{"n_head": 7, "d_mlp": 1792, "activation": "tanh_gelu", "norm": "rmsnorm", "attn_scale": 0.125, "extras": ["capped logits"], "init": "uniform", "weight_decay": 0.15, "lr_head": 0.0114, "grad_clip": 1.0, "train_tokens": 358700000}
Each number is 500 + 50 x the weight over its row's rms, rounded and kept within 0 to 999. Layers, rows and columns count from 0. Numbers have three digits each. The size before them is the row's rms in percent of the matrix's.

# layer 4 MLP down (transposed), 1792x448, rms 0.0442, rows 270-376, columns 128-191
087:410467464532499543444533396472513516581480545466483467397589522426494453461463536470450587604439490525495414422504493433549531621508423503459533494534526459575430481556544401541549554472637494
089:543566526482488507407526522542497525545536511553545468512537469492460569401445534539512514530519555382423486555518464403511592511488530481479525527420380442442657491537607522609553400473495626
081:474483518588519518494422511498545535520412310568367531465575576545431475460509517488515469506474524502467558529558425522525507483501499458483475469430521400464582469506532495471541380501488488
110:496498478565556445467451512380408463441521479486482467468554536436506454490483488479429450503514446471474483564509516462547545425530544473513589500572492475549441448539520501500489500591483470
110:438514562501475427465519525363518515452506499501551479493559423472454409520458536449503480553502419483497451449458442493638531481497416490438462473431489454542503536482473520475543479548442539
095:483439448476536452477494563533534510517474211565524481473477573451439526529541468526474517491472464498481545511570462526503511539507490494470498494542547468518547516477461536482513560482469463
092:525543519547505503570475491520561494510526524469526503521458549451458472426539428525547461536419517471615484446460450424531446395568435526435502377527464427468451514548521426494451490477449589
089:591488406495451478457497525432534569490496548546559460443599532512432535456390498548537498495422456495598472489509540547435573473562532574550524565478481495510508492499451480525518443509437483
112:474475568526471488472539510507469521423544499458613573549494579581483489475511477422439488489407510518457580479577506527406428446470514518522471412431388522553595441478428485466456540523631493
093:470408516459469485403484628467563551466446526514534519509479484429477475503501499539507442585552517485471536536549532458513430567522583495634547406435509594500387548471517559431490482525524420
098:445517539505503479465525443398425486522457499439501418520492606474449522401429414483518528581570486491524539545476483419533489457505535480516379317501467540553404567510483563523558445386505505
097:512484497498527482597581465414510555492496507471506434364459517447473423549502414470537529515500494494542401495475495491530574493499462507504586433465534518451553520521510559466524474492483479
096:525421556524488426534503504544475479530537557434518457524513574516495472520538477591541460441449460478578441473477500508587423434456412513544532538598495487525424422550579475614561566587492428
106:558501482517473409538475463534557522471540516446478479438476452455508543469552518436456517487512557572472483443500524561534567460482444498541552483423469511458448454616505522493408527580551459
082:568504473475521398536496577514507517484467588471530430440483502458454452552453506467514492519476615507492490510501450526527488458600500464527423582573529448537449475553500501480497396531474438
086:591509496498544484499580573513501485414548380518503537518485478442500433479494446514510451443552449541453487416418572522464455608539517502511511590398495526480507450521477528493509544485406529
079:586478502496508552545529500455465515497400478506592491504477479466510554493475596443507474571476507553534497445581386546507595485501469487526459557510495572582482446582481522491443512445539493
085:585452488581467540560530530474522508449509390469509451457467433463546502584484471489434561434456513503477535450435535473460503470427519522451475593472478486456533502560482482364519433506552471
101:468591514465532577570480488427419515414491511496507548518513519449443551486553516550454511441434457540507530455496427499454575504555413544507417512531438481554399532496510527420439451438512585
092:368492504556522500405500495479606456477457546477557547488464583550514554500514562486595497470504554560476514486527538540499530530463428416507426450500447601495563451525472479472488456420371462
090:447533666495461390540393563550535578455555519523482482509490518406560568460455534535482521489537407402513469454515528486424522462476558548607515527545545469572483542541557516478486563483456537
111:493515534512523501471455556463467496567506562526484407545555421503471493465519551427558521457506468458533469468511508424513504457506599564570539550496574509525412418503490425518462509535489505
112:508533534477469533492492624415489486538470567555445479575467511497445479522517545491448502605470549379517468514469475506464467421475569542487527565560535571569566462494421428512542562553414493
093:482596506473573431458374437455456521484484554424496461437567515414496411558423464518466539439435510554498536522526546513491529501511452478541462559471506494567459451455457467524376508425500476
092:477473602513581426583498541459505473501506597537462480461490516566561527464495537536542468568504498592474498525493482511601453507523518465516472585439531546498556478527493412422468505370483437
086:513532441522555403433497545505557478574541535453562499431550427472468537493504449479487519433427435439491452514469533475496501353512453458458600565524626484462477553559536475517501460492499484
112:567549431487540469516429465604475483452545442519521478411495500416474513360455514545546512410536454505450508548492472499509614529514449563516562535470456395516511516479538437479441455528526509
111:573491569525511416494644590444440572455472566547488515528545417518579464512566534435500409479580531426515442503485587439480412561433500494526633484512516449421564549574511502538528542448543568
092:420478595503503438594346533516473459471460539483502496584450567376479488502592568503393468417446523460518448500517480545485529454566455558435525489451383572583484425466489454566412444540518448
075:515480511482482503454536550484498507470535603445507532451522476498564491534465446500469438499504443518511502464389555483491512569533503532523486502468506522460488458583586473560536628522491507
085:509593498514423472508395538469511583474506386442514519535542545447481538503476489458422516474517499488415532539551481480592551439478503552423448553530550469508548569494418420500481392495491500
102:480454562502421473537512570494532469544465595455517484461614457520421427476525474550588484521568482483603498440544494542519515556427504483555512468514535518456482471491429399540453541496446523
095:492472501475561523531480458459540382507492510462530479479455586544452433457491511446528481482420561467469513528502416528479557512465504550542479450459548527525603559578461523507541360538498500
117:484539463479573542445493481434424491514480507398527518529518534523511527604453466505522479481605480397463566530502491516447474522432436556465487483404451520465469481559394485463468401517460589
085:469480516513495467422501472504548543530553566589453447528447437506558500468568508487437551467505523507543430467519436502514545523544450403471493495465458440491522474489486494570495507447493462
105:498543511506485572448416446566538555552514539580489495382614478447532458564510460446556461397435608476581589431495473497535541510493476496488495604404489460453389502460433609493536567480436463
116:461435541496473405528477571460457524505501418525442492561504460563474523455529585538452545486554426507442463499556502518566471445558524499492460538479495522507472484581526522522487461580494529
083:464561475499448458509516546470520477528474559582504570457511496452538461452548384482505481494557469514573500341496419414550569507472544432450560534480507543450516486438428484595486486478482497
105:499506482475548474415674606510486498416503561525516556522467524458477524586530404481462574599458492468546446505523465515563543533477418477504491410463472438524421446587562520524473573484495534
100:492544505501487482443486525546539382507481536520574558488458491565447511537513543565441365465464516547490507528491540508419463540542484385433582514541468436414437588545537565567521444498574482
093:475498508525481478523499578518561563546482555412530509471531473502466555514589556532531493475445483613449440425539505575590519549499504566507552412497458533503450503489467496478462502476545427
091:584501466519527538514537440467477455463381502426464498431528468547462434525436517578450524541399433582566478572546491563533549532517466572596417531446481457489421489568564513490466518414558500
123:501560511492451412522529504535509479457544513441495442514500474593544541514448517473575487491423542534533514561488472495526500406539499479509460571603536553648499502457627493516527444467514476
098:526541511515501561412474410468526493371460556575477445537500539446595393586426519474498399546464533388469500479515478481528457485514476535425505463538576427526564500538484481548486557394466525
104:496483514468498470522506515470523526428434413482427508490515524504474478449553524402505443473507447481519582450590493565522545529545434468491501548513514476550580500469498492531512185494478434
089:393545464511561530513492568420598462504529543553492495528384432500484486505481478525406518513506429489511580546475493433495531449490554438506430438484525616381550509508531536481473617454528483
112:564480431497505489440590490519437513560536526571498527507526538393527449368571532531457560474576561545392515564476538458528497448553534437499543500352489450457452475513556485570467513457487486
086:517499532465487464488530448401558462485525536503530404463501497533495541517583560422554565419478577536540547537526477563487454588516558490483417443476513516617508456497512510545430546550561481
098:450523485469641621522459527517552543436543517551458537563562551514595447506517495534538431492479514496504502501542504501516519612450432574511516487559431644515543495461411501480528425521571398
093:507536444512410456473551607474532480369519572471486523600510474429559487513440442537541474472470484525444480473511509494402500525514519429510573558482480611522530502544516471465525684558404516
115:395529388503502543459451492469395575520530483438444616445455571580578555536490494538539475445568477565540468449529542500518600396598462564561474486490526441501517513499448436514472458508557490
070:508472598536499465431560581437499499484454519555530488437484485464378586551514501529535479425446546614547523596478491532498455582508521471545472489493464468543427468549526543569495544486459513
108:453513535512543478434523544424488499534502512590563535513534499555487534481483532483510381466410512482472385588514486536499555515553493422486431519544515594490526517509499443545506474513487433
094:504452473495467496531538491571492484508484561523576517551550469425388480489543442514483541554482466577430526493562472587491591528441550562549532576472487448591537557570411534490369492473468527
099:551528524526508502423487499470478440450462578576561470521483446405549507493474512455500545534547503494464543511494457495524466401407465547487570501478534469575520511532463367558475497492582378
079:571519492571592483493541490487508498488493481558540517487420484525535476481425526463513526473532483569560509389476382512555530465492480553493461555469536514551546449469480490563489526533477455
082:566485429530483484524496504486418472501520495457552513494489562536417572503466483616461500453566524584507496493526523418535490571507494429606441453446539522495492497527572493424490517406518496
103:542578412465530521500631468517505516448455586583462511459497624555498555439522613396676539494525475561534446438472502498483586511429524419489494506499476559543525525510479544587510471471559442
099:519472466564504482547489462510424526463381609467515532391519460457441404510503510587545467539428498575425494464491548522521450492535471533509470570475503508546500410491503511452570478471508577
096:597521495515462433414525591548570486490512520552482500456427466466523436476538623381551491577571507529596515466496530457535531508465491605549502538483438565432405549586514548480381462481421470
094:535445569518485479561577608526526509372476514492574564494428555480532448479539434517443451549507535530496481443532506457518485647475522441506488482422479557466612405468525511539530582468474485
085:595603419514531518464476451488492522478497576488455446418494462451493491468540590487538501550561477508519543487488337500466555487494499526531489564464579502476526494470494530564475469572593432
097:372456500456562534458461566579458434539444502552562440512532478497538537437558493477517499458478516544536512494487509526465500577505504490635453475354519408481516501590579559510474461554593496
093:539451505498550418513486462529569440456561512528497527382482506531452395462483526584462580486496469463520470441496497447481473467491399491497607500578514484456506445452531492507538465495516455
102:410542502518525603502500545489503469578492465517502413430489404497454489479485574503470494444501459418469548568519422613503495496477476482512438529551476457487551497522536468449452420575460490
084:489441546481511506526515457514499431544523557519435574618547599576545444552484510430480458396464460412514511452543487490512524507485467500492486489538443421529435509469374498517444446545594526
105:522517596512534518480461481529509477527465563582587507550513475554419501440525419502529523529360505478483517544486536453527505577451519505460495539567407586560417493447403591449505509492582511
095:444560380470478574505494495551489475521534526376473610468498514536494545454559496477600472404473511533540531428485568476467566479461463462511492547442499413592530538433413488524451516466519426
088:491412508492496467602441583527485462458507473380485430448409494478517347465487490491496369581535601466446496487478449445439505502487466460346585565530483411494492417516449488481540433426508556
094:504492479510433521513431546476467485575512481445507526468473468537521424457440507567433420485558474633502487566526464478570561436519413521500556522436470564490438477543470505587469456567396550
084:579488519468459500514613508530467533447469603481511506505463467457448507459420402520498496406525509463494579454447585472439476665528517479486493546520559554514489478556491527541429539573502471
104:501542576485596425507408488482441517514475518443448386552542525529527417519446474410534497493580524515466552577546509490449433446543513521430483498411481479454466567536490498504472511511595463
078:611586470473502564491574525461455435477491592527510430474471512560519437568459474488433614530485473540472516459505424532476492442526572556517586457453481411492582558507518424498435550494551479
126:453653566536486506524446518500439496442504507555536536438443478498567436568486561504414478520517589347529529519520493480552567437450469580489427483456538614521485513501490471507546512496487539
114:514477498495522499617469569507495413459461467512567505567447549513551521504445468573469601581399421510413564463556515442464514478545510546447491509446589601525535523521509587427557457484532516
081:545425429554487526551561475467455427433517632486543549510449482496503532486448530592480449458507526572553541492492534441467417590468526562485491444458470537444420457482486557460518643486446511
101:488494503488533413527518582543487522487457512469473562480500510494462432568539527517538429522477562508529487432487459441523593512462521487459513502448500499508565440507585523485486429453595486
099:520443508480551459604621494475524461467467541468587480506628508425454365533496476443547502542507488559522463577475512444502459477556456462525569559524533489548459463486513488496512549506535448
093:404528574506555493424444342476464457483508538472480530500495572552512551488522532494467434520468524406427504542531516399481407411521438393434603477629495507449489455523472593542560451478468521
094:495581403528452554538512530365563432576524520497486522447551514458507450583421500508447410531548451483519516515471489501474582514475507455430542486431469457529519539428559545583526537563446486
106:546504561480424496560644517500450505390455548500496508525500458452498459455519455493482456509581451494492524497448667505456508585565596495561491572507556567599432512515522490479427467537450508
122:542521474477546532499599521530499500470510640486534548545457407458462481497437450549528416479586531514453466481522540482469508541500528542558482506432512510530522514457473484524533546471471459
100:512540479541592562543483469401544523402512530454443495458550456532536489461486555544458564532546519413520572504508503410493450536406500505430533475554495574439531486518469458501501430443481521
094:561464524541497450450537529471499467458478547506431496498406482521520478553440530468522514473509492528443533535535502541546448470562460585524540573512502529519414492509528519497481468500515516
109:514472510458525450510536480571508488466520508539482469449478504541527419483516538609535397477458459564442493574507477482466522365471475497519484478527410605495449626489458520548506523540467483
094:464519515536468506508432500437486466498529532522481541567461499487622460565555518498421591463505452494435567448492529417508423543418395502456398491486578442593458502420543533472437545444483517
083:524572466541508495548456435515480477612458668517435475566469488482520499540467493496502481543551482477550554507590370547557497561584490484549437631498482488607475561508605442444381516462571396
107:444513566499527538426469539457578477550530431477555572558436484524467525467479450485452503612582478493513444535548472468553492467552397528533445558576469597564496536496502505487557467556482539
088:480529480432490535488572529474500517405500514502503498478490436441480509500432528529508490543536502500485480434344616496495544529627482507532535474518531616526512553452474579496430417526501455
076:453473500468528517487557493502497515580513522525497442583507461515564495582524440516500522451488523500456462400509502578538426508575503417500423503488426480534500512433518598563534483418466511
107:449459566528504470487424618451530499521516462469401511524515485499458550554458588464535524530542543458602512493472564537635444338492490500441488517512421494532526570578482464584471479409445517
085:433536502548526450482441523443446524406498385395495503374497554506552435477461617460470404526518543547499603405445482446506592447494540505554558545518446502517535522489430558437423473519427505
098:590512586523498552432528446502426592540469512445500507567512480506411472420438539542501514596454550507494476503455494499526550420512573587503488444379478527484481486414424507459439471486458548
111:617442415456492458505567544514469494501471555508492574502535565533511531471465468444597593525459500528499476503457567508513543602489581546525548486547511571506468534439468528424445554547566394
107:441483450502431583523621403518511527586487523481565474447480559522410491506605526541564403512540523461491516467461493482446535576421455426540473501559403510526448504548426478529468490535648554
099:517455552467447518409492447475480550383496540507534533494409494509424597463475487478571543433456473560429473579490572525511487467563414537615428490474562524574436521405487554455478479464427482
091:451564538512469472422502524482486587471516545581446558579558514543618566505493497383465521567597424474526447512567545563493534539478500516498531520465517477560509476505457406475458499447500509
146:533479443463470549474586543482528474482509541491497415502493530524456404540571464532487520514547489441482513460457516424457498449477444440580521459498442423520453426489569452524634550514558486
098:472603515563529477470557559503535562479454509522445472523477552491516506583482575514497449521453506504503494444531498534603477402547489482531460453508484580465465518506578482437422567475440418
095:492443540547621541483405425508545559479510502513511590596531470465408521409470469471473527515512487490510454532502490444621450532499454515504573482522530500470468449495409561472557519529489524
118:537474513550524538539522496402509546457515544538511530514470599517533507611491471518437443576498453600437394518523540516500559484424489579540581530391489507507527458611550551486470497462555537
101:497513592495524397390464543501560497604505502474432434489537504524614478519505441572485576477498463451487473423471525516558447488539504382617445554426456416523518467427481506439564537543522484
110:574463505466451560554528468451484452501439471617582424500458434393485544510479438428488490453620499436489466474504588524497493473487367408535440539384428441453562537503509532512498544508470391
094:491518532512512610493452343474445522430454567457538536434539447532524437574458386419531483493510480506523415496429470540509532470508497511516593495471561576451536485517545445484484555511509434
088:497577497474531561559558531484539453454494509627494426470504537370552465554578537563406502512379404527514427564537471565491619549515421435510489518527505469451476511416517412414455508518434563
085:481516492523437517530599524560417577472544532504473461502507473569424483451442509553431579577558470514530422444541367435508459590490535620498406566507568518568552445552511534435522445544584552
113:567524481472461519501495367603500538568450461549444471544556554522510493564448446529483536435560510382583520464499544559451431442527420518527584540470405449502449523553453527497518518555460526
# layer 4 MLP up, 1792x448, rms 0.0517, rows 271-377, columns 128-191
094:552405545480584574479589463605546466503419500476442566490547538477474549519512497461496467495490467623386575489568466453522489466486453498444426457435438409457468463503581530450512487510587470
090:610442543450496413478501541536509599465529515455526603443479517451500451422558445493505440551460501524457530431506436453502535600468413381563491441457449524516526453452512493509612508595509509
110:495478567504545480522564540486535572536494518541445509549531577548533481521458464511439423512434501515535479421473523488513518511453571501512528502533547473497488470539545448365521548538446550
112:462520488532433456435575531559444545479495546488420464514527533444419376436495556625486494590480495471421499456512489492538587516447510499500432451439494438565481453458475513443456510594445528
094:490434502509543434478514602613551514508397503520408543531474532450505466494507519460502494506554532591510534472524441455456516587461470524527518482469531384525531520468426488540565588541445417
107:513490494548621508460496497526459499484484509513493555433533464481533501435393458487570540501545390477462417509480515515567543541529454537467581423480397527586520507483434492451450483577486553
095:472483575477427596579527580528578534543493511469460474442549425443391470523527503532527473565439560429557494532454491522439417621477603468565552449471462509454505428492546523503450538463452466
112:524411596523481592440476489509535502471429517588514519426489516510486493509516473433580536476561467447514459487460484407429523489409536496458431434434475547469432453447553486535526497510388527
099:465603480477512489492582543486474471412388522496613529504446516489463421554541550595490437493486435528486572528481472582442533602545466475516530474493448534516489504560391520567488569503473543
106:473452517528474472428492581434483536476492531496524581473468525522531516543413563580468552513544464430481472371472429493449475451471462561502433575472470528498516492520443449410601546533423522
104:560506522478459534515511527517504438489512502539548518479474601466513460518487532421441440529539477460413613536533520446598465486481501480451456434541418478511484445458551441542654499550547485
110:542535523536436490547560576505555502501513559560570485477477461435594453436424462515471431497621525459504510613481444508446483519468400449556472481417478431515427517520597482501506555520475496
105:485578469459534471430524569469415480427489548487536489471497519474663466508424453565518521462598532474376552518463444428524493569479463437431539631492433588570444460497543550463505593552503628
078:460559527495593566503493502494448490442600532483408460528448588500473543533475450511532479418455517494447498513449478538511449469488446427454543502445515498503547442509472410518495532548537483
076:546533513497558599522581479533480437413444504447530566469510478432513478440397405515542435518575423576421471488567542504466485600519480465516449569366529556452515505426473460542481533578482519
070:489450572497468425488543541551532483548520548605392519530500508474449517444548488548447573487479528534432365615513476490470494516453503561490583464475468416455449530483473465430524579525467555
081:528517524542524426504558457470414556485525578536423472509409408517519488527431453496495517429521535426521592483508449553521408488518389465486484549483559540561468451496487497516472508519427572
105:485435423493537513529549473466468525442559493500532435475430442466493518466495367474489494472453604511520438515494463564554474594574561483557498494517568574514477412571519570475451493484502448
104:497514457506465535478484529440442491514477535492510451443499585609471515549540507483468518442549420462505540426576524474477424420460504595521503550481549477458522494519519431437550579502608474
107:511550476512529403518525461554477490507483511636445499532517510503525442505539450435545425573497439575527505540524516516410384528465467453518544475551496513488553530547487481463471517534441474
109:504500487503514505525503616497405532484463533450504579546482532400533338443388526452462528515478498502430493510532504351531581465486527494523493570436484476507394449458499465475582523588462422
101:497544488570583465557564453577453500473468551530416477474478578444576498459467488501506527459508442518494498514576456484505507569459499566476524499407483537523572515530482495422424520405529433
095:500453528481491498522529571619524542476486530538520561541551634521454505458568509532461531569601504470481446570485397522467550493422567395537480538460465521473485489537456511463628504510473511
085:516579550513533511512566497540514481515450538523455518460471504435490527548511511523526552422518515483513652544495463524528422616491448473556482458466589528480415396579489564461430507490510562
097:481473553455529445454473495571439502503477525539422592512517540435528554406486505462416444523536516682482461488489489456546520499562579495515511513446553406514472492448476533538499485570408490
097:440453582504470505491453431314495538493514518580489472544494561511512497537520447445424462515504511498536511472501493507576388421500539412488405541523603554493465541445572475476586536475503447
119:539496473477477446463561586545558497481439536568443526391551506504539495404478551522453441515532446506509455483513489509411483521518454530558539503432558403475442435415444508474551536527441513
090:478464543528502455460516471450453571421577541516444499537437545498506516448424440417437550529627538608453455512454500436404421563489456459496540410482451496634481499501529585530503503410587436
084:570574486480448538524586565481492465374448595577483586473497575447475420449469444519551403467511473560530456430450524457472532581509445505537467531449562572538504484422543540562515561530582467
096:524430529492519484511501551590472535426437518520559593532457514498464522474576491530549419441463504518454578482495437451517537550600442530516532588528578476498536489510475472469436531538490487
097:507547487457570370525540619525406575457482528537516525534548440480460490364441399462524498549450469517495471526529417495494511490484562554504528492521504501479426519515498464470581480445512475
095:440600428536535424419587460484560456431586518555475501521490581482568472529462538454444500418454395527410561538499509428428489628499545441514492469502456616496518431509433571499486497513443555
123:491497475536527444591557566455462435429502508502517452553464525462575496610566467431478536433472465557500474517425519453518513493473491541533536601503498565444529440627493597474498514422453517
081:477441522509477505538473563510447488486491560430515527534672538380501495531412489539494468544546492569488509528500459513505438515477512499478486472499395620533471512501549493394569558484492472
098:585515537525587560416482462487475540509470506526417576562493493427513507466442437464486479560485508419458526445495550448466426540449499485439416451493481567476439470458555570492565495439492465
114:538435483497466467581498589535562414525479538540463509433515497446548575454501396498520441405478577509431475585512495512473565645489529500583510551414553475497518515497551497470617517536563416
088:530387514466466492594464587549490575492453531452465493517422489476497524562504440578538533454512534541583445539494456523469477463404573520499495464514440525447521515476542486429472500481426536
098:519538485428487456540568533483530533402394556473463578471518465491556394458513426600446503547485448504560487490520536529462577586502490458501449500440463446573473454458405540503389561577451574
106:470485456486431486448627555462467479471486515516487565468484471504447551488505530453474444527435565579355450547516469520537521523605509389572560526551487516544428523522459485502505538493483410
094:487598494512474612438512533500541483493501556463589560545497519442410472479510520494453522507457566503450530492509470497534538561460544501441440493509585512507539567525429470482499599579414490
099:535489488514544461494592481549523536510467530547435490414475502500519584443442493614469578422506470577525531542521497457534513529576554453510434484354427473481458465490477476397439524492526578
111:471489528526553470571507527384401497461434556544546461487512456481419539494456439465425517531462589568487526514516501393553422473471504535506594548477562444477373455526539470528587517536447491
109:624489471479570418448513502533526489457434549489605378551536529462498466488505550473571427547452489537501547334497565431507571602526409606480447501468560571497507491482565521486505534540553481
097:537523515477472474564534511603477550395537580593457571506434598486492450421527454499523487532459505505495535575474487489436467565443450493434592462532552509475532508555627454404475480498438513
092:476515573508428452414506510402516437482446525486434563508430478520502451491544510596469554482507559455458554561559444414512482436483478573565529568491566442526444470533489541551553531499446616
107:590468474466497517426629449483533520430509550515473526551424505458470403530552504566525515468535565453446456520574487519504500470557552529459508595513556538498495438510487472563433556525444527
080:593543472545489623580496626507457456477459508478522468465558503492481461514533487613512503526494591431461626508496532435455577534606493480491481518529555565498495405513462534387551519631449439
098:592476524529449421513500496480518488506483498516538474405510409483450499548441422627546440487608402494391463495502519466457540438536409480536483551434556400385513537570519499551464506524424569
095:575559437506534486522590602492418405414447550503563566386587532436440376492461488601605483526567524514474454538462569399477452598452544528503597594478525463504538368422572421507489539463556537
113:533450444544550552524470430476494523494526498515476485463525508536453536488431470619532466464532479544529468476464476451528469482527491547482523541517538380517600449557545446402515473460513458
094:492506552376561484578534508499519550466544536512435523481520486522455497573481474582571513464582530595522568561470590588527435523521586541498490545514556488464469539576433566552405518519449437
112:451546538482464402393474507435498494491525540502511511439489562526478410500513547489436407533503508487468497474502524608389477559548440445524592539451528505515592413479508416519482546512531562
096:575465420475415517495507473497494509456545502470457483517475594513484460484492485531465507472515497481551497508383492430545463482527512464445514568497513540519502489493556380406462510522497503
101:438605480431435490581585510403497491461476531573443466498510495486506525522496575564378526592501518550545597469482485542418446515545475587535563516469419521439461435590497520440442556494516501
073:522528478497532615480429488440480521466503545433618477442539531524504441514459511491574464604560485503490524464500557481548546550529498447457450485575484567493477498521497548516497533470563517
089:511529537477513501450596490570511514453489551502548526495394503474547491480485485457449509522519539580492532529446513483479665484501557569541432479470502537516551507497472473573426476543474541
093:427534536447482514493459485394491584523386558483441461500480400457460538520546484581377549572586522489464510521441493474553421487524552559445548558507496517466461492582468441467598625540584558
106:454546430487447355394508508396461430438523547462489480520423576508570479513396496542473538541432482493531564455516478386463488454480549649490416579530533544585480388438532585508516567542461559
104:558499457493515567570527455487479520423473553556464502430491492449469501508459474515434483453438380488537505450535517527444411508515516594496534479488542500417536462551459421408471547503459430
088:461561415449471531567588504548483467416418519490538567502468533390493474447474405481519444444474486556454560449475513470502486508592561547541458526437444508525549442476503489526461514490502479
079:404522515463537383458537541549540571465541541530412526510527445428421479458499475510461592524518492492484481453478491513521408535463490552497477449417384523418471455417552476469506532408442478
100:502454448446462482546516497565587575517511515559542478478536572510423488441520522545503535529509493485502569504523448521373537556506558458440576506459433551448636419554475440456564516425500458
088:481504465564495472585449591461406544508364496582504500511594492517485513471495476574593481451526457623470420542493486485429522515462515519528473522562527451477416526530483484531578511555429573
098:543523488524495457590530454562591427490451491458443457459505648463454513367564425509466521426503506528498457549520508529532539520439549463453438521449532461443619417439467412423538498570524458
090:500504609572526463449515516561396448443469528558468490558607495427503452456543488511572569408488549563409568594483498578418383630508499526447611507454462518541504532514530465501482496565522400
105:631581469517464603558516566480498587517487540515529472611502460484496409450494504516566395549513501556524533545543509525524647500429419469553463456487438593531507503436531543399550555564479472
094:509467407507425518527539476435522490460466505482460453520468481504629448541452561442458519578580503562498560532537430547471517452542510500515415581488592472538489462568521536505503533466533452
088:476472403483566504460509554447484487443576533446624458509452528449529481476546458471567478469508491528485460507488475441395549493457557423554508532509428509463461442551513475482502534533492411
098:520492532526492564480501466465564510474531522522407512368447606529482481488468562509492439498548392611533479527510393558548438475388454465507470389474458559525467462478569520519533513449490528
082:584470488490465567533510538492461473432450567493463583551472495487544373510434496525532474512570508449433548422526448452511550468567558512481441476399525540564480475549471499529534579602459490
103:545442468499520539474498460520520613487422510580522602506518545550477509401548508534533493444460477463534387455467513458487562464491484490542491539507511555486497448437529480508547510471433576
076:508598463570508528475534484548496543463488551533516491459505456513560503367486496533549534451552437575558471439525529472550436552511461509568453418419510548524501454455499567486447486508511476
111:544471532565539542515472545572511445472529518533548584501466492472413494452447465551532488504525504512484587395522484466489443599494490518525478581506439536519501509496541455515501508475421416
110:508496442459587428562476554416467435474377513467522473456499501440491467469525478528468501585507545568548526441526504424519563614505456487586549563377387505525561458404499544477474516561507526
090:532479475459522515550569558501497558459445580562532591512514520362439474478448408524528550418555471562462495484453501470450472539446495485510408479465501511542483481441456535516443542534399505
111:483560436516560572549485517539479470516474525603525529531540543491372503413517500558516464496474521482431466553510553497510501476546492563543506528463467474421473587490530480539562529500485480
107:539541439485349465586549560463561413411428520536531475466539414519465418508537521488495443562491447530500527519441545467422457477541336509553496523501566502449502528562600554539558552569347372
112:501486500482496634450576534537444463496524515578519525523477483462475404517455491509536439456451535585497519437498536387442501543472506461492522438481405519535409430499587431567509539579494373
100:567589432510460494471572590427476448445475532441498483517492551475479435586471451494417437456460515516467609553533441440468490456530436515461488493488522509556506477469439535517530566491513545
093:595474487478513516513543564493494518436450545518554573457473518462514412550522403501524433455551517494447491461493441461453535490521544527516468454399484502440560441420502489443546611639447491
085:558540501403433556492578510485554456418475563499536542524438391450491475531478364593534477466596549559495545506575498489466435584471485568549451543423442536500566437505511571418508587501522474
102:475418480427509487476494520495475481317477556466470503442484546519528424515458463490516513529492447558490550475472482538447476530540569424503548495510442535527410481478412446527514538643474559
087:542527499601518591518477485536478641514509535568507497544558495503308494400446460485502479523494524449499486494543512520556462461411498532483592488466438572468444526463547455464623537481514502
108:538552475451503427561514564504463525497434528506561468368436478356481462564537457599510355418514513529514491543489483559516519549473469533560422527447471520511413454440476456522437550629461574
097:495513548455405448489542509533506524505618537575494550447565490532559426444499594513466477560490418557512527420501534594421525494529474494536549400460421589532506514576424521469449537527465444
072:471556427502535582548485558458496495475504536513446458422455533431506449461427467573559498497463515515421601495504444539467404609476511436569447545511517602481495486548555520464522494512532521
096:651467451495387576502473461507506470507451486562475483432501553462471493416621398486565513417535560545478473582538475463476591532480452434541453506437545440417563471517512453451609479593555469
094:516554439450485539538508502388554505469518568504488487471545518511576536521468444512494534497583471553503509404493482484497524504497507510636560526388436473440495477528458581556564602578564507
081:521531507518505496469518504462496475452506550472488468570527605498546488495498513536466447590463484476480560503481425530476473559479549448483554653419423502585601477540560469634565490520523516
108:553544523474548540478513573559497449461549513490478566486513560543514511571475498521500478480488434513555549566426524454498516467437448426576534534492487449447536490515485520515562467456394403
096:538403463565538436531508522425499494511542542538481486507467478510481530572513474496513572548618497469507583468531442485491457514444451504483464507465490531540502487451550481542505506484445457
094:473460446478416395533579437452524534465491552507449501581481432528447460527482519525479494555509588502477511478545527441460531481499572464473550559561537495505541434552469564604469624542486574
100:574555498448416493455549506371464431508473536490579516438529538428522452499540563563514507510517576504411571495506563463528554454512525520462513570464473530541479446561475497528537653589543570
104:497483493507447411476452532524479492479519499466448463547471505483581491566418484507419486423590470600425497519469497435519468537497638482457486610516608555565497509462509584440530497512445445
104:482555482505427581491520444542474502429528516447518474511536480531504474479546549498456526510449576511494558413480521533422523537593545496562544560470558478407524372484543450444500560517513513
092:545548532483503511559524585510517469501529480557416464502497578479462409508491389437463494575452433600466490558513453470462365518487499486425615422498436509470572536445591487544539484542557373
120:493484657492506510570556524468455534396465568507487530451483558493568421463417505479462519434462458454441469583497485507527489568536339524491384476457522440497455479516580477522559520496519459
097:493504454416445556415465524430473598522508522543558508540522550523422512495436466496476545512501457496466530494498498525480415432477318500530528476467466403532558538468539527466651472419558484
103:523586478504562466542532506472411546546478520533483518390510520499454507433473432510530541584633564519548464492531516468448583518437384561567528447411395481460489479467474469465454593503454495
113:530505447469488510441538551515528449548469530468518471571406519351488421552560443555442461463526523460478479493529505561393560520409509600512484527486485562473513426540512475542491533473463556
105:533409454517472577383507486417493512533470541509481560428517568567427527491397465527614465534599492469477486439530473383529491405489480445483395483451571539520530537322438528447479541512587593
100:591466396525505557580484477544569520518389510481502502543530512459417534436468490478489458481514449522483508417482474466512491473472491488584450557498499479499485527526506557527535545492572416
093:476491533575514404491500511499459570503549533618462459448469466413507517480449406446424476507454484497387537471450454527451389526430429464554550418469378472534524533525472508518523573488525596
089:501456497488444509515573542520500584453400507534509513582536480514505386529474572508614495469504508575497509530543433478522583434562447495522584495512522573514478497538470492588467490478513532
079:422555503469414469543466482477524555474508525536437435379483461497565513511471500463460509480512469507397544482490474511479519473459435435533529570341464443479511505460512474466486504527463433
113:515460387503495505414549528405461493504525519481543493524486604476478399561482482417406452489490614552452520521521482474415464526554513498462464490491433579571481444460543544421557565544493435
103:467457449535470417517514569492581501478407500473466470524577424443508527484536464561558561486458582495574443397506559435505458526432535527522492492504453540502632507539482565484494539507416456